{
  "n_layer": 12,
  "d_model": 512,
  "n_head": 8,
  "n_kv_head": 8,
  "head_dim": 64,
  "d_mlp": 1728,
  "vocab_size": 16384,
  "activation": "geglu",
  "norm": "rmsnorm",
  "norm_place": "pre",
  "norm_eps": 1e-05,
  "positions": "rope",
  "rope_base": 24600.0,
  "rope_fraction": 1.0,
  "qk_norm": false,
  "attn_scale": 0.125,
  "bias": "none",
  "tie_embeddings": false,
  "parallel_block": false,
  "init": "normal",
  "init_std_qkv": 0.0539,
  "init_std_o": 0.0539,
  "init_std_up": 0.0539,
  "init_std_down": 0.0,
  "optimizer": "adamw",
  "lr": 0.000889,
  "beta1": 0.9,
  "beta2": 0.99,
  "weight_decay": 0.23,
  "lr_head": 0.00594,
  "warmup_steps": 285,
  "schedule": "cos",
  "final_lr_fraction": 0.0,
  "batch_tokens": 65536,
  "seq_len": 2048,
  "doc_mask": false,
  "train_tokens": 631100000,
  "steps": 9630,
  "dataset": "wikipedia_en"
}
Each number is 128 + 24 x the weight over its row's rms, rounded and kept within 0 to 255. Layers, rows and columns count from 0. Numbers have three digits each. The size before them is the row's rms in percent of the matrix's.

# layer 8 MLP gate, 1728x512, rms 0.0523, rows 1319-1352, columns 384-447
101:178120125168139098101157150140168151117105121157095128141101115152110126173147157104094118150112110090123127158124137140106177120084171143106143132089142125139158131140190099152125133144127121
099:127128148109159127092079141102117116144114158166123127115109104140112194108109102107135115108095127142110159130170121140134100149144146136130118111122173122129146113155139101163100105102141105
101:166111148143103120136114110161128123141127129154156068104117159102126142117120145132121158117099140072132118106096116149138130078114113105133126148146140098108141126142171120139146146150160107
103:126153149135109134127102141115076167124167133119129074112103085138131168119139098145129126135091110097107167090102141122129083137149107157132161162154123110144093156118125134126151105090174133
100:092109113114117125130147142196106126092139115119142113106119112135100162138146108171130143170104098132087146178103118130170128157129132177133141165150134148147154174080151128142168143131138125
098:117115128111151132154123136150157138155102111143130119086129115146137129148089088174106090166125164133096152153122125173121106158141147097143149138128077105111117064138090135133173077130115179
100:126131105124143166179166120109104166141101101105179117125100134130100148092102123136120149121077142130129119149122142110153134121128123140099150130163105132140153142136135088136106131153134132
098:125127138139157119130132144154102169163157166135096127136165110181153077117156091107114164111124072112129100124147121121116142156133125117156112147150110153134112144127109131140116136103141111
096:163113110108134102133111168130137108169102090156186115159141077128113159077137097119169135130104118124144127123132152118066143119122098091114112104166116104098131112138132144116107111124164127
096:125141111093139090127091131133117093146110135123124134126094144124137145126117094089154157130108130132136122119132137106123103080144089172143120106082110122082143134143112139095142136141163145
100:119091126121147149097126121109160139110161099102148133111116097123112152153141101117082117112146129128051140136106151130127108151121116115101155142118085150112127131152120121155134111127141140
098:109142151165085121120154117109154136144119134125096117153116097126152140132143125110152153083109131088152139125166141119153131107086183156152112125134140167131131139154152147130135106142139057
103:133121077114122140120096110132126066102104108129151123118150123102137148120096136095160115101098144149136109090127196158151127150117164089142161141158129113114108180111127111086146136088122111
102:127138137169168150097124082082120105146117103106122108164119125145112150140130130111152106139152120097130156063090149131107134140094129133109186128069103105101090140116139124098142164114141165
101:129105139114121170141116105116091141139137067130145132126144169139138100110162140152116126154111094153130128192100154138105144175123111149141136129149124192101140136109118095162161124094091147
103:132124120105115174132163122074095111141127179135167152088157114150109155114127114121103142121113107134109127141117153118129155141131110140150166173131135132168084099140172130098129155142138139
102:158088154174136100125147127111125140157115155063107078142128113124098134086149115091119136117139122159138137109143150108092140134154164118119122161113149097121141133127134158143150139099109108
100:151141168108153145169116152109107164109137159132147127124121086111111123116125099131156093151127158125128146140121133103145133119155121132141205094123158077149172152089136131104135112105112097
098:122160111180153122147107146131142141151082115122132127112113134125132137118118164113095150139153147147159143147119082166102130101119129128111117126105132129158093115192114122152125115118160087
098:113081141137124130138142152128152120154107091121137102161131142134138130157126119065164102128137143133143091129143169139136093140125171139124145126133111132102137103135196111120173160116104120
100:146149139130121098152173131165134127152133166133099135132180065131134102128128104158136141150113129125087134112160188165094117127123156108128136135084127142141134156101129114121090125103077126
098:151095120124148097142110140087121139114116121110127134112124073120189103117162112121116151133137071109118104151128175104117149137099108111187110147146114118091148133143118093121163140125194120
103:125119142154145141109141110113131116164135144091165123152128150105137149146133110152155131096140162143137170144092168133099124154121118163133116112092110134156124167122099125124149068139127109
096:129110130130107133103128095160114133182122091094187172131127069082138118089132075143105136141133076123126114124121112087125113116171113113108123137124134134118156128128137124090131088129116130
093:156134156108186131127112145139134162146113129122149130143098153104141133133165071154108120119150101095171128116119157134133154097123116125123138157139130135109121143152106130129116096117119108
094:119134127168146123139092079126141135144145140110113126184157124132172137112151179094097141160134165139139151112104151133125134117091155139103127108161107146113139171114083111111142119179119144
099:103147122157179101146123129122113165088119162176105143145153135070130141132124132133121103125140146103138182139151146104103121122110133119148131137159164130139118107130103131120141093109146127
099:151125152126172126141144157142148118138143126152127134159119101151145164120120134118133148152103118144129123127126149108107091100127134160107134116121145158161128126132085118124132157115151139
100:156143107141085161173176133118103121097099108130110133148156111127108164121114120160137095116104157170114109134176152116131120135122141127162117160114113098130147131110133139076089122120141111
099:120154133111111094173159147127162109139116103146123096131093098111134120149133129096150141160108130134142121158118095103129085134129127146056080112138166122107130110075161167133106146102130105
098:167152173145133116143126150135107173113149158145123122133128162100131130175095071125117137135132139137114084114140166148148106187133132119113136111127176138130150150145147161119127148163112115
095:117103142121109125117123167114132146138144140114143124140071143150153124139149128109099099140179146114139157089100169127151128123119100087138139136149108131123115133133117135128147139091163090
097:127109192105085147122070138089114131130116138130177153071155085126070125139144126122103109140153139131107091154149097121123119138187103097127149122159117140148099121111116203073080116157129171
101:143097095092140121144100114097088114115118117110128062148182201159151112114095094107141100071136099171134119132133163086090069142164118147111142147110112138160141139124144135088093099116070111
# layer 8 MLP up, 1728x512, rms 0.0548, rows 1319-1351, columns 384-447
095:100115136125123163114177147166075125138121166143181136108118096153107134136122125118144169150158126134135128161162143067125177090118107192088136128126127130123155126116136152144102104077170156
099:136138096131113106108152171113126141152160158149130132104166155140157145157112120148056119100144125126106180118100100147132153120122108137118165155137134140141157116125144120149166138141153107
101:147113147162159096150137057112125121110113089095063131082096138111092136120081185137161129149150117133116163134112162121095134153082142159118108078106129122127118091159140102099171135153114204
099:110183132148143164108156138097111126101099119148105130130158106128154150117127159113132160118121157110110084090113125145109136119135109125128095148104135128136109110155095139131136152120170065
097:147124151136133115131152107122122105094109120121146143166113163128185104102106082174144079128147104180130139145175139105116092164142170122157117153130125126117081131134140142104126133152113079
095:147124118091116093127179127136110128136140118135155107092157104125158128127166101083150106147115124108101136179113115125122179109114109161156135148168141186098156137147123076128123154095098107
102:115145141085180111106104143094093151153138108159139139116131125101124093133146149108146109133150109123108124143115105133151169160170159121141123112117118134143122121133153148180114125135136160
090:157119094177125138123098115094135106114105103113117140086141151137125116131140115164100147093128115103098124141127118129100168122156136137146135149175068140122153154125093113149110039125087091
095:133148123141106151106185149151111112136118129133188074117130113160117151097158123117134136151159134169112105123130155113103120131134123133078135122089137147153116129120148147170177107153129116
098:097159147157126106135108141112111114115137151214065142117152159122114143136139090133094142096057102104120159073115117097149142111112154139110119119127110119134112103124130140094172133144100182
104:135112085108110110130109156126112149137159090147143161122099122119120149111136104113114133104112097146095142148145141143157141108150135120102114162124116106170142150110135056167098072132134133
097:112104103111155125108137091113154160147115182098116148146125154120134081135119107189147156120171099133109129087107131121134167169099074133165145149130152093150145131144115139121123142168129106
102:125129082099095117128148102125114139107105109086139104138171116157087121152124107134123127129117113101154148130105116133128094124108142118140158132141132082126133162105088118116171096143140083
104:183116127119112111099119155121177110107134120149118137112136147135123160145121161109110128123100140122126205140126112165126107150115127125144093140113133164107154107117118114148112130106097165
100:123099120171179134127128124180152140136104130098136089161158132118139136153128135137112094127116125117154093128114156131150103133107170083154101113106120136099195102113193144147163117150108093
100:134126147141106134103148120126141107172111113133114148121125112100093151165146129093128112096149099087107167086135141152110115100146104129110182123124142115113171106122122134122106164116125087
101:109163140116150105120112143167134118111121108108122120173126140099121199145111111124129104135146132142114153091128119129144123123110140173125170104126132092140092129131130128147102146108119132
097:118117135124153171095161132120139106135091131129158125137131136122159134121098142146135146092163140129172132107145126115112120156134113142130104115158116168067100131138092149089164110152079165
099:160144113105103151160157103146114163109101163131118147126149141127141133092126138119118131131121168150105127087085120137129115126074101165134096129129113130085069099194150111123183151114130139
101:071130099151112115084147156150141071110098137105083108145136150119137142106148113174120143146116147126143111134138109095106159087135133123154128140103151139116182201109098127098081087142096130
101:159122160120157129141139140161071141136147127132127128111143118176137116089122079135119184135127103151073138096130113128152125160099109159156113174132119140132150143125117150136074134111101120
097:087129157152122109169161158096069137142103110085119110148130122101128120126136138117202175100128068125125072132123128115150157107084164134119154101184159134130113118127136120154147152138128162
102:153142099141131158170116148133135103124148100123105077129156125108136087212140138140112073124118129142138124141130110122129176159120150070198148110124128133123141132103142127131119140152124139
090:130139124118127154145150133155160161134132104117139108135126140114130128135163116132139147165124147095148074182157102069129120127136093165085137114162174141139115135146115078114110130130150160
094:119121129125133135104115168115113144106098167161133179125138126134182133101120144123134119138127139152125148114149113123174143093105167115125111135122081115120116077139132110132134120144159109
093:181118138122134128122131148113109117134101106107105133132117146099160130151101112086152124109186138089151128121126110135117156156127140112122094122103116131127141158136092121123102102141143157
103:179142115152157105132128133143113126152130154096113121125141095157147131130128150140139166179153126103142148091142123090137171134113122103142085153065123122147162134088101098156114152125137121
098:141128150113162123120110110129129108120120096149143143142132137090119130111075128159083154142126141134128136101115123138110094135129141139128137135118144143148127144090096163136152099141180109
106:130149145138112127144171117147114100150091130124128114084119130133167104122128116147185117094109160122166154126138190124141129144136074163130163144059140136131135158157155074124127126125138114
091:103134158144127112129139143153147134173169111096088122113142161163148125134127156146169127149136134144143100134124123144073124109181122132118153128127139119142172125078132128138133171157133143
097:130154083138100110167115116097077143136124078113128135121123110122121112109175121164135146138143116066146143103127143129151128117140146122127128159102117150124076181118129137145113119142150133
095:123092079119111135139138162083148090086107104160116136135119120137094121131125131203096067142165144179098090171127128121122131148129171165161094129087118087107143125143138128138085100140114165
097:104121140141134095132113140138133087134149095094170145132128173104144155085126155166127131091153113126118150105148163126154149144117131140140158161150128125141115164131097147119140118125120144
# layer 8 MLP down (transposed), 1728x512, rms 0.0407, rows 1319-1351, columns 384-447
096:115166089143093097142103134111123143120156114099111142161114140150158121111134134097140120103138134111112100106155101118102094166172158099145134124128108155133140165101133121145125126171144127
101:119139139155133156133137146096158150161083154137102154168112181107141061104098136134144106153132139116146162084157137131173174140148083112151126129107135183151136141157138142127117126158147127
101:132143110083113164114118075158155133135147128130124158151124111093162140120107174126108088170157098130135077151129108080141135150114138146111115150140132144106097119094128122129122168148112137
098:157148114137136105114074122124094113110166149100142156139150141155067103131155152155107111105099175115117099117113124100134172100144130100128118118140155144077144115079128087121112116145070121
101:120099116145165107149124116130136140092105139148141152106161129135172170176115159168128118125121134079097122117127124105161103112129165080140113186107166133155128148127137090115138176144114110
094:117154142110112121115121090118082124153091126175101132088201141127143139095120151122116145112142140101093182115143118086102087138124130079116108113093180095109121128129128157129133116180154104
097:112125164135130132136126143166134148159159130117101104126141181168176140131097130156130147160123148099113093149149141159116085124129119090146160143114142121127132108122139124137113138118135159
095:087126167106133104105112159155145118129135141131118123101115124122141157097138094125134107123159139139144113079134142108142113109092083121091094146076150113120122128169128135145137117108141146
096:121143118117134086129117126105130117131131086159117126143108143148093133158051129123124126121090130146160158148146140141167068129143072129148134128176115116121137117133139106139127118123123104
097:124121147119119099156119137161133131129132111128131138158143110078112155110129114099131183118148112130165130142101110106150122095180100127109127119095125093110119157147129117122118123123136169
102:069165126143110108152094100054103121098114163131156094157092166137146134132120161114121135137098130116151126123073167139130126114141149129095166130132097103147089148161116146110179119114114114
099:147164149154145138136122082142118145119174140107099155143119131120143085143144122106104167155156119139138115150105134109204082132174110120173140127128135089150106108133122111153166100133129179
103:181092129152113156077134135108131147171142073147151142130126141139095117087120128102127118105112108140135130161143116132120093133100138120171162114154132148111109089085170086177127129148156100
102:161100155102122127098139142129094107141105120148123201111127174140121129146138094129114138122116134189170139132139091123154135098119123142139158118110148130131089127105082142165084131115110127
098:141128132099118122113133137121080144134097117126119126079125135125107126107084165113116151092133077134113139068160071159131118113096121117147085117126104113123136104081140110141109157145160153
099:148141149130139124137131107147131142169123156084088139111110119145113099144139124086115126094092095105171138131110143124128146139122106131138129138122102105119152111169067134107151121147128127
102:159142131134150162169112132112151119177145116113151151111132150148121105129154176177117139145191149133195096120112110124093117102111112088166114093087147097094126142132115147106134133153134164
100:121122096107116143105133144139163153138155100141139134129139136156158119124125153118123124100137124088085148154116116156098116166081108116153133176124097112118152085124175107097138101151129133
100:139153146127147132102086121104110142111162097126125132113131129159131116164110118151108126117124118122182122080157115120139097134128128122173112140117129139138151111094089143125129073135102118
104:115170152085162139187119141166128119118145145134120146088065103126136136108113146109115148124139084082117108136123139149130102110178092133135114136132118131144128114150156159142127132122138157
101:109128100123116150102130139165182134162134114120107160112125084143173093115175166148128146132146123101110128130139149109126161137118097115115142100099152123147131147109157127113121163151143168
096:119144137137167097127112077114132098125122107121091139150136134153146147147141121137115151144084148110134092166129125135110089127164095084161085106115161087129131146108112158148115128146141138
098:130139133094140070129127126087109151127107136109166134116098135102131158158137089113117144150112122155135121127139130129115127101129116152117123090164154117097081128137128156146126141128137092
093:115094122163100171133136083118161111110127173139110103124142093150143174126104153118162062130109148117122146108120104159153129135117147124114168124118141127092136128141200124136108100061134130
093:112145100129114150140113126141145120156120083117117162144136127155117180128132132121147144132120170138105123119124102072113140103119158152143103116119132123103137137132119160118173082093114149
096:143151105098127152116120177162113152099155150122081124118147122121094137115126118109146110141158134140133128136132152101100142129165145164114144151063158173135141128109148151125152130162145155
101:166137155150152042152122133145123139129153134123096113090123107115127100140152142128104108086103095137121141132170138134150139103112084162166135125116160167116125120122131136157134135125117154
099:111124103118113093123092128157131139098158098120145142155106119122149135137171054120143151107128112158137112140128116107100173097109117116156141137120166149157102134127150111138103086093154148
108:129155095094091107115150116106140123140135138132137116137104163119111129198108140119132103109123145097139113146081138123128130112150116107101117116151054124146141081083115133107110149161132114
093:103102123123162108099108158102120135143082115149161124118132146117115124169134095110109085127131154128161155129101093181156109103109178149119125124148142113160153169187170166102113085135129099
103:108130152142159163153145125142121151087176112104124168132116115118092102131111140094139143136118085148120169132128152144161147096125135171114118169153118141160142089117132108161101097122153123
090:113151187084114109125140114125119137115140075124140111098130146150173087077152094139124153124081132098130160110104132137111200141093105091101100108137122159129128131104119119122111160099123084
097:131131128113118139126124122114154114145112142165134125136107145145119115144126169147095162117114148118118108150115125103108105145133095164147126128069166116090148084108143096125105118160144144